{
  "n_layer": 26,
  "n_head": 2,
  "n_kv_head": 1,
  "norm_place": "pre",
  "init_std_qkv": 0.0427,
  "init_std_o": 0.0,
  "init_std_up": 0.0427,
  "init_std_down": 0.0,
  "lr": 0.00367,
  "beta1": 0.95,
  "seq_len": 512,
  "train_tokens": 349800000
}
Each number is 50 + 12 x the weight over the matrix's rms, rounded and kept within 0 to 99. Layers, rows and columns count from 0.

# layer 20 MLP up, 640x160, rms 0.148, rows 53-74, columns 0-159
39 52 45 79 44 56 49 73 57 29 32 60 48 63 65 47 73 45 43 35 72 46 36 48 46 60 56 57 48 47 39 42 28 50 73 59 49 29 44 73 54 56 51 41 34 44 54 52 30 26 45 51 41 58 48 30 45 50 20 54 45 56 59 41 48 51 59 45 58 36 30 47 57 68 35 53 46 33 53 64 57 61 50 42 57 30 54 48 41 66 61 41 55 52 67 62 58 46 48 59 55 40 50 55 40 61 38 59 74 35 52 40 67 59 62 73 40 40 44 61 38 53 53 47 37 54 34 43 47 64 55 58 43 59 45 65 36 44 50 57 50 40 41 21 50 60 52 40 36 70 61 56 47 58 50 58 54 51 72 34
36 45 28 66 51 82 43 39 37 35 30 57 43 55 49 60 64 57 51 51 49 59 27 23 46 45 47 36 54 66 41 48 57 32 63 50 53 52 44 59 37 36 37 38 72 45 76 71 54 52 46 63 19 37 52 53 50 65 45 70 66 44 64 54 68 41 42 46 49 47 40 66 37 58 20 47 58 33 41 67 68 42 58 55 43 52 48 50 31 36 29 52 37 51 55 56 62 54 50 20 36 39 56 70 51 49 52 29 75 37 40 34 36 65 34 55 47 54 54 47 52 58 69 67 50 52 48 44 66 52 53 42 55 53 51 64 58 74 55 63 53 36 51 56 51 48 48 36 56 58 47 47 45 58 50 66 25 59 73 62
30 71 38 52 65 52 38 40 41 59 38 54 60 60 58 67 55 69 42 37 59 40 30 48 73 56 30 46 72 35 56 44 39 41 48 56 67 35 30 76 64 70 56 35 40 50 35 57 65 56 42 37 31 31 33 51 28 45 43 36 21 48 44 47 58 44 53 35 43 50 40 39 66 47 49 57 23 36 46 33 44 41 53 56 37 46 45 57 66 57 62 57 46 33 53 49 56 53 59 45 45 57 63 30 55 52 43 57 70 49 51 35 63 38 40 55 61 51 54 41 39 73 34 70 60 56 38 40 46 71 65 34 58 60 47 64 49 58 51 62 63 56 45 44 51 51 47 43 43 67 45 60 58 54 63 46 47 47 54 34
62 50 52 51 45 56 60 63 55 64 18 29 39 57 65 48 47 53 46 55 34 67 55 41 63 46 46 62 65 57 59 45 57 28 85 54 65 69 51 42 49 64 45 67 57 58 47 21 63 42 42 28 27 29 51 29 41 47 70 56 28 47 61 60 42 33 39 42 59 38 54 30 48 48 31 54 47 67 49 70 65 53 48 80 51 36 44 63 41 46 53 31 47 50 32 47 53 36 52 55 42 29 58 55 48 32 74 50 59 43 71 40 40 30 52 34 39 69 51 51 69 58 71 42 72 62 60 57 56 61 37 64 58 63 50 68 41 46 74 66 56 64 46 67 51 41 32 31 45 51 51 54 46 69 48 32 40 52 46 74
56 55 43 56 56 51 52 50 34 39 56 38 77 44 59 60 48 56 38 62 49 47 38 68 49 68 50 20 58 62 36 66 32 29 48 54 56 44 50 58 55 47 59 64 52 62 41 44 52 50 43 32 63 55 38 44 58 57 54 63 60 48 56 59 24 66 67 49 53 39 42 40 60 38 51 44 42 62 47 67 53 70 54 73 39 43 42 35 50 47 21 36 54 44 52 27 60 44 66 45 54 61 64 73 45 48 51 68 52 39 40 65 48 25 54 58 30 35 45 65 54 52 43 58 57 54 59 35 61 51 60 48 52 49 46 59 45 63 37 76 54 40 61 61 61 50 56 54 51 62 62 44 22 56 30 55 47 42 39 70
48 42 35 46 48 49 40 56 51 54 65 57 48 71 62 60 77 53 39 40 65 48 39 37 56 56 41 42 49 54 50 54 49 54 48 54 48 47 41 52 60 41 42 39 55 39 69 40 49 45 33 53 60 49 51 29 54 48 43 60 54 56 55 35 49 58 54 30 86 52 45 56 45 55 56 55 61 41 36 65 40 48 45 49 38 49 41 67 39 78 51 17 39 37 50 54 34 42 46 73 62 59 40 66 61 43 33 53 58 42 46 47 62 58 40 39 22 56 37 65 31 45 76 62 58 51 55 61 47 51 47 45 43 44 36 58 32 24 49 41 67 53 37 45 51 43 46 45 61 55 46 45 50 42 42 59 69 65 67 28
55 56 32 64 50 41 48 41 60 39 47 54 38 75 73 50 53 48 66 62 73 70 16 75 74 62 53 72 69 49 52 52 39 31 79 52 46 41 54 62 67 24 68 47 54 37 66 50 48 41 42 27 39 32 12 49 56 68 73 51 40 47 73 49 45 52 26 34 64 44 57 48 66 46 42 60 19 19 43 47 60 51 74 63 50 36 43 71 51 57 61 38 56 40 68 37 60 23 44 29 47 58 37 43 39 50 63 38 47 32 24 44 40 61 38 59 34 50 62 39 48 28 42 56 89 40 39 16 24 59 39 60 31 81 56 53 66 69 45 48 50 58 58 56 46 57 53 61 54 82 54 65 46 34 41 33 47 34 55 53
49 44 40 78 59 53 28 72 47 41 58 62 50 49 57 48 41 45 43 42 84 59 63 37 46 51 40 42 48 49 44 68 61 41 53 40 46 47 63 69 48 27 63 56 61 53 47 56 56 60 45 48 54 36 46 42 40 74 43 69 50 60 54 33 70 54 60 49 46 49 25 22 59 50 23 39 56 38 29 48 71 67 44 59 45 54 64 45 51 51 51 35 54 49 34 47 54 57 55 40 49 57 47 43 53 42 52 42 71 60 34 44 60 31 41 45 38 34 39 35 39 44 55 41 53 57 56 53 58 60 49 40 42 52 38 52 64 58 56 59 47 40 66 52 65 54 61 49 57 35 40 44 63 60 51 42 42 53 47 44
30 56 44 30 68 61 44 34 51 51 58 58 67 55 55 65 54 56 66 46 38 44 62 61 63 58 40 24 49 48 86 62 27 44 56 53 61 28 34 60 51 37 61 62 38 65 29 13 38 37 42 31 59 52 70 66 58 50 53 49 65 50 46 56 54 61 38 48 58 41 43 46 47 58 49 37 66 47 23 55 43 32 43 68 42 56 43 61 29 68 38 25 52 31 49 43 45 39 53 59 53 49 74 49 43 55 64 48 65 45 57 68 74 27 55 49 47 60 40 77 59 65 68 40 54 60 59 41 68 63 60 43 44 76 21 64 42 72 66 38 74 47 63 66 54 57 40 42 50 38 54 63 61 58 35 63 58 49 51 45
53 30 39 56 48 55 42 56 50 36 59 42 44 81 80 50 39 48 47 50 53 65 40 54 39 54 46 54 43 55 51 55 43 36 68 57 58 54 32 28 42 46 62 73 45 44 69 39 52 53 45 47 45 42 51 40 64 45 63 64 42 51 41 58 50 29 41 34 43 39 44 43 57 38 36 42 53 47 46 49 44 68 59 55 41 58 46 57 61 66 57 39 61 34 40 53 66 29 51 47 54 37 53 59 42 56 42 51 48 43 56 39 33 58 55 62 23 60 68 49 63 52 30 47 62 60 39 49 45 78 60 55 38 47 65 54 39 61 45 51 50 47 45 52 31 68 44 49 47 41 46 40 48 41 39 56 28 57 61 41
51 52 49 51 49 56 57 53 59 33 42 52 46 61 54 67 50 54 43 54 51 45 43 49 43 42 28 50 52 51 66 59 66 51 55 47 63 28 54 75 67 53 48 45 57 52 40 58 46 47 42 67 60 48 41 35 50 61 48 50 33 40 61 49 45 59 43 58 48 45 25 50 62 50 50 60 46 54 54 48 59 46 64 47 34 47 41 44 46 56 54 54 60 54 49 50 46 46 57 60 42 57 59 49 53 40 40 55 57 41 52 62 44 52 60 46 48 49 58 56 54 58 36 65 63 42 48 52 40 54 47 57 44 66 64 63 38 52 40 48 52 58 43 51 53 44 38 51 54 49 59 57 47 52 61 68 54 57 54 52
62 50 33 54 47 64 55 65 58 48 36 34 36 65 45 65 37 55 38 50 51 72 37 56 68 59 57 60 61 49 55 45 25 36 54 73 58 41 72 46 36 51 39 67 47 53 45 69 54 63 39 62 45 38 55 63 57 55 66 59 48 46 64 57 31 52 30 44 49 65 44 44 42 37 42 69 51 51 48 69 66 72 64 59 42 34 60 61 34 48 59 21 42 46 50 43 50 32 66 37 56 32 62 57 63 43 27 45 45 39 46 51 37 60 36 54 21 35 60 59 59 68 34 56 45 44 54 43 46 63 48 12 41 78 55 62 64 46 50 49 48 49 49 42 51 60 34 30 36 32 58 49 48 43 34 77 36 60 40 43
51 46 53 49 55 60 51 55 49 53 50 46 55 46 55 58 49 60 50 54 55 49 45 59 52 51 47 51 55 49 57 53 49 46 56 55 58 52 44 60 55 49 52 45 46 56 52 50 45 47 40 53 49 47 46 48 55 58 51 57 42 45 57 55 50 49 46 45 53 49 47 48 55 46 43 49 50 51 45 57 56 52 49 48 39 46 48 48 48 54 41 48 52 45 51 43 53 43 49 50 47 45 53 52 51 49 44 47 60 47 45 50 54 51 55 52 47 43 48 55 46 48 56 60 44 51 44 46 50 59 45 44 48 53 50 57 50 50 51 51 58 53 44 51 53 48 46 48 50 50 48 48 46 49 50 53 47 54 57 46
45 48 52 55 68 51 44 31 58 49 75 70 33 67 68 62 50 63 44 40 80 28 50 31 34 46 49 59 61 42 38 62 50 37 46 47 60 36 42 70 41 74 46 34 57 36 46 45 60 60 42 46 55 43 38 40 53 56 30 42 43 55 50 56 51 60 56 57 48 53 57 56 72 50 48 43 48 44 46 56 42 63 56 38 43 45 53 45 41 43 42 43 40 42 32 38 45 34 56 61 72 58 33 57 48 50 29 43 44 57 44 46 57 35 54 75 46 30 59 42 55 38 61 78 82 38 24 30 39 63 34 48 50 60 38 64 68 34 59 47 47 39 55 48 22 71 19 38 54 67 56 46 44 41 60 55 64 36 49 31
63 20 23 36 65 66 21 35 46 66 44 45 72 50 53 45 48 54 42 58 82 41 49 41 56 46 18 57 81 55 58 62 53 51 91 77 70 31 54 30 67 46 51 13 39 78 55 67 52 90 44 68 43 26 40 45 53 48 44 46 34 37 37 57 29 36 41 54 42 62 65 46 60 46 44 40 46 33 60 72 60 70 64 45 52 38 72 56 40 64 44 53 70 40 33 59 54 35 63 26 83 47 47 65 47 32 47 21 51 35 51 46 50 34 51 62 31 53 49 60 38 35 54 69 56 35 60 46 56 58 59 55 51 64 54 54 55 67 55 47 50 38 75 35 70 61 19 47 52 36 59 28 57 33 33 39 59 19 54 65
49 51 57 50 59 51 32 48 36 51 44 47 56 43 49 70 43 52 50 35 37 67 47 43 60 62 50 59 55 63 42 49 37 22 46 58 53 46 65 48 57 71 64 54 51 46 45 53 42 61 43 22 45 51 33 42 30 58 35 45 41 44 48 46 42 70 54 37 47 40 30 57 47 43 37 59 35 52 56 54 61 61 58 44 46 48 42 55 66 64 29 57 47 38 23 45 69 43 62 57 43 64 40 67 47 40 48 35 71 54 41 32 63 29 51 50 43 52 52 49 51 51 53 51 44 46 49 36 53 53 46 47 44 45 37 65 42 45 41 51 35 46 64 38 55 71 54 49 46 61 64 57 34 51 51 53 63 47 45 46
55 26 53 49 74 41 35 40 66 18 47 51 76 70 71 61 55 44 38 44 59 49 48 74 57 35 55 45 60 63 60 62 37 18 64 98 74 13 58 77 48 60 76 51 44 83 53 43 52 53 44 37 62 51 61 71 63 55 52 44 52 50 74 71 53 56 46 53 35 36 42 48 38 52 44 40 45 50 53 57 49 55 46 64 48 28 35 48 42 49 19 57 66 48 48 42 61 49 42 27 62 58 61 74 63 66 30 52 67 44 38 24 25 26 43 52 31 23 78 81 45 74 59 48 77 73 43 25 72 54 51 65 41 77 42 44 49 55 62 56 59 36 33 47 67 48 14 41 25 51 38 38 27 41 37 65 49 65 52 26
57 37 44 53 45 50 58 51 53 42 67 64 51 67 57 52 41 49 37 40 59 42 54 42 41 58 49 46 69 51 44 54 27 52 61 49 53 37 52 46 49 50 62 52 49 46 53 54 38 37 27 49 60 43 57 32 54 67 47 54 58 45 52 47 56 53 59 48 48 39 23 48 51 21 46 38 62 51 48 77 44 62 77 41 50 64 57 19 39 65 57 45 59 49 34 59 61 30 49 62 51 45 42 57 44 44 68 53 47 50 59 54 52 44 55 46 39 37 69 51 34 49 54 68 59 31 54 49 61 53 38 64 22 58 39 55 53 42 74 38 55 65 51 46 40 73 28 50 47 58 67 34 41 40 40 55 53 43 41 47
51 63 65 47 68 62 69 59 25 57 61 39 49 51 43 57 31 55 47 67 67 45 52 38 65 35 49 61 54 52 62 71 51 45 53 78 46 43 49 49 42 37 65 34 57 48 52 61 44 56 57 46 30 28 28 26 55 65 49 55 37 49 51 53 58 52 31 22 56 38 61 40 50 48 49 45 45 48 57 68 73 49 50 45 52 36 40 45 34 83 33 47 38 29 62 39 64 45 67 52 73 57 46 36 34 65 36 43 54 50 43 55 58 43 28 43 28 48 34 52 37 69 47 40 80 64 34 27 41 59 54 49 40 52 50 64 64 53 36 47 66 46 35 47 44 49 59 48 31 48 52 60 48 52 39 47 43 57 39 48
19 63 32 59 52 56 62 72 38 54 54 51 69 39 46 56 35 45 50 57 42 63 51 43 39 52 33 43 44 45 60 45 54 56 43 48 67 65 46 51 57 48 51 56 69 32 47 58 51 41 43 66 60 54 33 47 47 58 37 63 36 54 62 50 61 34 43 54 43 34 44 54 48 39 54 48 60 57 43 63 53 49 52 48 21 54 54 45 50 60 47 38 45 43 48 48 47 43 61 47 53 58 57 61 51 36 67 43 52 45 53 76 62 51 70 56 43 59 36 50 40 48 56 56 69 52 41 57 31 61 32 26 55 58 52 45 43 50 42 54 62 75 46 49 67 53 45 41 46 76 57 53 46 61 61 53 56 63 66 44
40 38 35 47 47 56 56 56 52 48 64 53 48 61 49 64 48 51 54 63 67 63 50 41 50 51 59 46 56 53 44 45 58 52 48 75 75 65 50 58 61 37 47 51 59 49 31 51 35 29 35 61 65 43 66 49 34 45 40 35 39 43 50 37 47 68 58 46 55 43 58 57 45 30 41 37 52 35 28 69 58 61 41 64 47 32 38 56 41 52 33 41 55 28 50 51 33 68 62 52 56 61 35 77 52 43 47 43 78 53 24 47 43 33 61 40 43 52 54 57 55 51 67 60 49 34 42 38 36 70 65 51 59 38 38 66 53 45 33 48 46 54 56 49 58 60 41 37 45 41 55 38 51 54 46 54 55 50 60 54
47 65 47 45 69 59 30 56 30 61 41 47 77 36 61 45 44 61 35 43 46 45 37 64 56 74 35 32 83 46 83 52 32 43 50 40 52 44 40 68 49 41 53 37 16 48 53 56 43 48 39 42 44 48 72 55 49 49 59 29 45 55 62 56 51 54 32 52 46 47 58 52 43 63 41 35 50 32 34 68 64 45 49 72 29 52 46 58 56 80 39 57 66 33 50 38 73 48 62 66 62 61 58 36 71 14 33 50 72 34 70 52 79 08 51 41 33 51 38 49 43 79 50 54 71 64 39 51 49 59 47 40 44 50 71 69 33 56 27 35 66 44 34 48 35 52 51 35 41 46 49 55 63 57 49 51 58 53 75 39
# layer 20 MLP down (transposed), 640x160, rms 0.133, rows 53-74, columns 0-159
39 70 27 57 56 46 71 39 53 17 43 57 55 33 49 24 63 27 40 47 58 49 64 36 42 48 56 60 46 48 39 47 33 55 57 55 48 45 39 60 56 57 53 78 42 62 44 40 59 54 76 64 54 47 49 51 34 34 31 39 56 73 61 31 47 72 53 48 69 61 69 44 42 62 68 52 54 48 49 49 65 44 64 64 73 53 55 35 65 52 56 30 51 78 64 43 56 43 62 65 27 81 41 59 52 35 59 53 51 57 44 53 48 63 45 47 69 56 66 44 66 51 37 44 67 38 52 43 44 49 47 49 58 45 40 62 36 50 49 58 41 39 54 61 49 41 46 51 46 40 52 60 51 55 45 50 62 60 66 47
48 33 49 53 21 43 59 47 64 53 66 45 45 38 62 52 27 28 48 64 68 36 39 43 35 26 46 51 44 40 44 74 36 44 60 54 61 48 69 34 67 55 45 58 34 65 32 59 30 38 74 43 70 38 78 29 27 62 50 50 54 56 52 50 34 55 38 55 49 46 53 34 40 55 57 65 64 67 27 52 53 54 51 37 54 67 52 56 32 44 51 35 71 77 60 44 54 68 33 66 48 53 53 54 33 51 52 43 44 64 57 60 27 38 45 58 64 39 44 57 52 34 41 46 47 38 63 33 50 45 40 56 54 30 37 32 71 39 58 44 44 60 45 50 52 37 66 46 30 38 51 48 56 42 31 50 48 70 58 69
29 50 63 50 45 51 55 26 75 45 73 46 40 58 44 46 50 43 52 43 62 37 38 63 35 58 60 63 49 56 52 39 47 46 58 47 50 33 40 55 86 40 39 51 63 53 59 56 44 35 49 32 55 79 67 45 15 50 18 42 56 41 41 67 51 58 51 45 66 29 48 27 46 46 55 45 41 42 46 61 50 68 56 72 62 66 67 49 36 39 36 68 46 46 40 55 46 60 47 44 56 55 35 68 67 40 50 39 53 47 39 53 64 52 86 76 42 45 37 42 36 53 57 52 55 39 43 42 64 51 43 48 73 49 51 44 38 58 56 70 57 49 70 54 63 54 45 41 67 71 42 38 60 67 54 62 54 49 51 54
40 46 74 43 32 33 36 65 47 68 27 55 48 48 53 04 49 33 67 43 24 47 33 50 34 55 81 64 39 45 51 59 39 60 28 50 56 46 55 39 33 32 45 30 53 64 40 67 34 37 67 56 62 53 28 77 54 58 50 67 58 45 49 26 36 68 46 48 22 61 39 64 55 60 65 42 52 46 53 46 36 74 62 55 41 43 57 44 57 56 23 53 62 37 42 61 36 41 23 61 67 54 66 56 67 60 31 43 57 56 40 51 56 47 36 56 49 50 30 55 40 49 39 33 42 37 37 60 46 55 60 57 42 56 58 43 49 52 59 49 47 46 61 48 41 50 65 47 20 71 47 50 56 61 57 48 63 64 71 59
66 67 47 64 48 62 21 59 24 54 64 53 43 38 36 49 49 74 46 51 39 33 67 39 48 52 26 53 54 38 44 56 49 54 68 53 58 42 43 47 41 32 54 56 52 50 46 61 48 35 48 54 45 61 48 27 50 31 23 52 46 55 64 44 34 63 54 40 55 49 62 26 58 47 51 48 48 41 53 50 38 56 45 55 57 60 27 51 46 51 32 50 46 40 57 43 64 39 56 53 48 55 38 41 29 50 58 43 51 63 52 43 64 45 35 24 53 45 49 47 34 47 58 38 57 52 38 46 49 59 60 48 75 47 57 66 63 39 22 43 53 45 72 39 49 52 65 25 32 41 69 67 59 55 38 56 42 38 54 56
28 52 61 61 60 45 51 45 52 41 16 36 47 51 39 33 27 20 49 44 44 45 54 60 48 58 32 48 60 37 43 47 40 46 11 61 71 54 66 42 45 58 57 72 41 25 56 69 35 43 59 67 45 61 39 57 57 38 45 45 57 37 52 61 67 34 62 38 36 44 42 37 37 63 54 57 45 56 50 54 35 43 49 48 40 51 49 52 30 52 61 60 51 38 59 55 45 54 72 41 60 65 44 32 56 63 50 44 51 46 58 48 32 65 63 41 48 36 31 59 50 57 63 45 49 54 50 40 63 59 47 51 55 57 54 35 64 67 56 61 40 29 39 32 42 35 67 48 37 53 35 44 49 53 42 56 32 50 34 44
58 58 42 44 59 42 57 35 77 40 57 35 38 68 54 59 31 52 57 67 30 46 43 64 54 46 54 63 67 61 39 46 53 45 41 66 46 62 66 80 12 79 60 41 65 39 32 53 61 34 68 32 37 60 38 56 58 41 68 62 56 44 60 65 43 33 55 71 41 55 37 46 58 42 30 53 11 59 44 26 37 31 41 78 65 72 28 45 49 55 55 30 74 49 31 32 61 63 69 61 34 34 44 41 42 48 63 33 31 43 50 41 53 49 73 32 50 42 61 42 40 52 30 32 51 82 42 48 66 53 39 50 43 32 68 61 44 34 52 53 69 48 47 36 50 39 57 49 43 45 34 53 72 51 66 56 61 34 21 70
53 52 46 54 38 41 58 43 69 61 63 64 36 40 58 38 58 35 52 41 47 43 45 45 39 51 27 45 48 59 54 60 49 51 44 63 68 64 57 55 48 50 57 47 69 39 39 72 59 43 42 47 43 32 52 33 55 40 40 46 48 30 30 40 64 53 76 42 56 40 54 40 44 60 46 39 69 58 44 44 55 53 53 42 59 38 27 63 51 29 59 41 36 45 39 18 50 52 42 62 56 32 39 51 72 48 63 32 41 63 58 60 53 46 65 62 48 49 68 60 58 54 40 60 39 50 46 52 44 53 28 57 57 55 51 63 39 56 47 44 36 54 44 64 55 42 56 49 30 40 66 45 50 37 46 53 31 28 65 38
35 68 24 49 67 50 59 48 59 44 48 41 48 54 35 67 76 41 21 59 51 46 37 57 44 42 32 45 58 58 52 64 46 46 43 72 57 32 68 35 51 68 35 50 39 53 39 58 26 58 54 76 39 35 44 43 54 57 49 47 40 44 67 36 62 40 46 50 63 53 78 28 45 45 52 60 56 33 49 35 39 56 64 34 74 46 38 59 30 58 36 51 47 29 47 43 47 69 55 44 64 62 50 53 55 46 47 53 39 65 55 40 68 53 37 39 56 56 45 30 33 78 34 42 47 31 67 69 43 46 78 64 43 56 53 45 50 64 80 50 21 35 61 66 46 60 38 68 63 49 50 40 48 65 39 76 21 16 44 72
31 55 61 59 52 36 53 26 49 54 74 62 52 48 60 55 22 41 44 36 58 56 50 50 49 57 42 63 32 44 51 47 68 36 52 27 44 50 50 59 41 74 56 49 38 51 47 38 61 41 35 52 57 30 53 58 42 47 55 61 33 45 58 67 71 39 51 62 54 46 66 41 43 36 54 45 60 57 23 35 57 43 49 35 47 53 61 34 66 56 51 36 51 55 54 66 40 32 48 56 46 51 52 48 50 42 33 41 50 61 67 42 40 57 61 60 47 38 39 45 46 38 57 39 38 54 53 58 34 39 48 46 39 39 63 64 36 54 35 44 31 63 29 50 53 57 44 44 47 61 70 32 52 39 41 48 62 52 34 40
60 40 45 35 51 49 52 49 52 52 57 38 34 49 34 51 51 53 50 45 66 48 59 59 56 46 53 40 52 26 48 43 49 61 51 43 48 43 54 43 49 52 53 42 53 45 35 55 66 53 54 44 46 34 37 50 40 56 65 46 51 58 48 29 54 61 47 50 53 50 59 54 63 58 59 57 45 50 69 48 46 63 57 44 68 42 54 56 39 42 42 56 61 41 49 55 38 49 43 51 49 41 41 46 57 54 51 43 39 51 54 51 40 54 66 51 55 44 56 54 66 57 47 41 39 44 47 48 55 55 41 45 57 40 44 48 62 65 45 45 40 44 42 39 52 49 45 63 48 27 63 62 53 55 37 44 49 53 54 51
80 42 28 61 59 54 56 50 54 83 28 39 29 62 66 63 45 50 46 67 54 58 41 46 59 60 15 42 49 43 40 54 56 37 37 29 50 57 76 42 49 63 44 52 64 28 59 60 50 51 37 62 60 66 60 58 29 48 49 57 53 48 44 33 64 47 68 45 50 56 52 37 61 24 49 56 48 47 46 54 57 51 60 36 43 52 46 43 68 69 68 36 35 37 29 64 34 30 55 64 43 35 45 55 57 75 30 32 56 48 45 57 35 59 59 75 55 43 57 48 61 46 43 65 68 35 67 66 51 59 52 42 67 43 37 40 37 64 57 55 35 42 51 75 50 61 47 68 53 60 25 64 47 44 30 49 58 47 57 21
48 52 50 52 47 44 54 48 53 49 48 51 49 51 52 49 51 44 49 53 52 51 52 51 44 47 55 51 44 45 51 53 46 52 51 52 52 50 48 51 50 52 52 48 56 50 53 46 53 54 55 52 52 46 54 52 50 51 49 55 49 53 52 49 47 53 51 53 50 54 48 47 48 50 51 48 49 55 51 54 49 50 46 52 49 48 53 48 52 53 52 48 56 45 53 50 54 53 56 49 48 53 48 47 50 46 48 53 46 46 51 53 51 46 51 51 52 47 53 55 48 45 53 47 53 46 54 53 48 54 52 49 51 49 48 47 53 48 48 51 45 50 54 52 52 47 46 54 47 53 47 52 55 51 53 50 53 50 52 51
43 19 65 38 33 45 43 62 33 53 59 50 55 37 45 61 56 38 55 46 28 47 48 58 48 43 69 52 72 44 60 51 28 32 37 47 61 59 50 53 60 18 64 28 31 41 52 53 39 57 19 46 36 45 51 46 49 38 65 56 54 55 32 40 47 41 52 28 47 51 60 59 72 47 40 55 61 37 53 39 35 61 65 76 23 49 43 32 55 45 40 63 81 42 47 63 53 45 46 66 75 45 55 35 43 58 42 34 53 67 32 42 65 56 42 44 48 62 59 59 63 54 42 46 57 44 39 40 60 42 39 30 52 46 53 52 49 45 66 44 34 58 63 62 50 43 41 46 56 24 42 59 68 64 48 38 51 48 67 62
47 58 60 20 44 73 35 52 66 55 33 58 70 60 53 53 51 40 68 54 43 42 46 38 51 39 68 63 71 32 38 72 42 54 50 66 42 57 52 29 30 48 60 47 36 45 57 46 40 99 27 44 50 43 60 57 34 50 45 47 48 64 58 58 71 57 78 56 25 50 45 68 60 39 64 44 66 21 51 41 69 47 64 53 57 32 40 52 41 36 31 60 57 68 43 56 52 54 51 49 68 67 60 46 62 37 41 45 26 71 34 12 59 33 57 44 53 50 38 48 66 28 28 71 38 55 32 72 61 63 71 58 39 47 44 32 63 44 32 42 22 19 44 70 58 48 37 73 91 46 34 20 45 42 59 46 29 57 37 36
51 57 46 52 56 29 41 60 45 43 58 46 45 57 19 55 58 75 40 50 50 20 80 44 31 49 64 59 40 50 69 47 28 68 50 36 50 35 27 51 55 38 50 58 44 69 56 39 38 47 56 37 43 48 46 49 60 44 34 50 39 48 41 38 38 31 54 64 34 44 52 40 49 54 51 45 41 52 35 64 33 53 43 56 57 40 32 54 52 41 65 42 64 32 50 39 56 46 35 34 54 66 44 55 55 53 47 48 61 62 56 58 47 43 43 38 49 49 37 77 40 30 59 40 53 39 46 55 55 50 44 45 47 55 43 63 63 49 68 45 58 49 54 46 59 40 38 49 47 59 63 50 37 69 49 47 49 48 48 55
48 55 53 51 70 99 59 38 42 52 52 31 34 26 37 18 39 99 45 56 38 69 39 50 53 73 59 47 37 57 50 52 56 75 99 58 50 75 48 38 39 46 66 59 60 36 51 38 59 32 46 33 35 46 53 44 63 45 59 66 33 61 39 43 45 67 57 36 54 40 56 34 57 64 34 63 61 38 37 49 60 39 43 43 41 44 47 52 40 61 55 23 38 37 43 34 53 37 59 48 48 37 47 49 43 67 56 51 43 46 47 75 72 60 58 44 57 66 29 60 54 58 34 55 47 39 53 45 42 64 42 41 37 69 57 83 55 39 47 43 52 46 34 42 26 72 64 39 35 60 36 59 52 55 54 53 57 64 44 53
35 36 50 32 39 39 53 70 54 45 64 65 56 40 43 13 63 53 31 40 51 53 64 62 45 44 51 30 50 47 75 39 64 61 36 53 63 56 76 29 60 34 36 54 43 37 33 63 41 31 46 50 42 58 44 52 38 47 46 36 53 53 60 35 36 52 35 40 44 31 42 56 37 47 49 47 56 52 53 56 39 65 45 68 64 57 60 55 73 40 56 62 38 33 43 56 62 48 80 49 53 59 55 70 44 44 53 57 58 54 59 63 47 70 36 59 39 69 40 57 51 53 48 62 35 61 51 70 56 49 56 57 48 39 45 34 42 45 57 57 31 56 46 51 49 69 60 52 34 53 54 64 49 56 49 38 57 54 62 53
51 42 45 47 48 70 47 46 28 55 30 49 62 48 11 42 40 57 65 43 59 60 61 50 58 49 62 51 49 79 54 47 50 40 56 70 51 41 36 45 55 38 21 41 63 36 44 67 66 54 48 31 67 54 60 48 32 48 29 34 54 63 54 24 66 39 30 39 42 35 45 53 29 23 46 47 46 32 39 71 45 43 44 54 41 31 66 61 35 64 50 55 37 44 63 66 56 43 80 53 63 64 41 44 59 45 34 44 56 55 35 39 49 60 47 46 36 51 41 63 43 59 42 49 49 64 45 28 61 40 60 58 43 48 56 54 62 46 39 13 39 59 76 54 54 60 65 45 30 60 50 63 60 52 52 53 43 56 61 56
46 37 54 47 38 34 17 43 54 58 57 59 54 43 50 50 51 28 34 58 66 44 74 58 54 48 35 62 53 42 35 57 52 39 28 58 35 46 48 48 50 53 37 29 60 67 63 49 36 48 53 57 40 65 56 32 60 49 59 43 43 52 64 48 44 53 75 51 52 69 47 45 51 52 55 49 37 65 53 49 30 62 56 58 57 57 61 40 68 33 66 47 62 50 42 50 62 51 68 41 36 40 42 55 40 40 57 56 53 35 57 33 45 59 28 49 64 44 57 54 70 47 44 56 60 55 49 48 42 32 46 65 44 62 48 42 59 36 46 67 48 40 60 38 44 28 39 56 55 39 54 47 34 56 60 55 54 41 66 57
67 52 37 52 32 24 51 48 59 53 69 41 50 48 51 36 51 10 38 54 32 63 59 53 72 55 73 65 37 46 58 41 34 54 04 65 63 39 48 32 39 33 46 62 38 57 38 55 50 47 59 57 60 46 49 44 54 57 35 53 58 74 47 81 59 42 37 32 50 42 41 34 57 31 42 57 51 60 44 45 51 62 60 52 36 45 51 41 37 39 66 57 42 73 60 49 54 56 61 46 58 62 41 48 48 60 52 50 64 46 41 40 44 49 49 56 44 51 57 60 41 47 55 43 63 34 41 38 40 40 21 43 50 45 51 31 45 50 45 56 44 42 50 50 43 56 58 26 57 39 53 59 51 55 54 40 38 42 48 61
51 51 42 49 74 73 73 38 47 80 57 42 52 60 40 54 35 64 17 45 48 67 50 29 71 32 62 57 62 64 69 50 44 46 61 71 35 44 43 44 28 50 23 68 38 54 27 78 45 66 56 60 64 38 65 49 26 37 51 23 54 49 30 47 48 56 59 52 59 27 41 41 64 70 40 40 50 39 41 21 76 59 59 52 56 43 39 56 52 51 49 68 38 40 49 52 48 62 64 47 50 73 50 43 45 39 38 50 61 52 55 43 50 44 65 54 60 32 39 51 24 61 61 73 64 68 47 49 50 40 47 27 48 39 32 75 49 47 38 73 76 60 64 45 32 48 28 64 21 67 46 52 59 76 35 65 54 42 23 42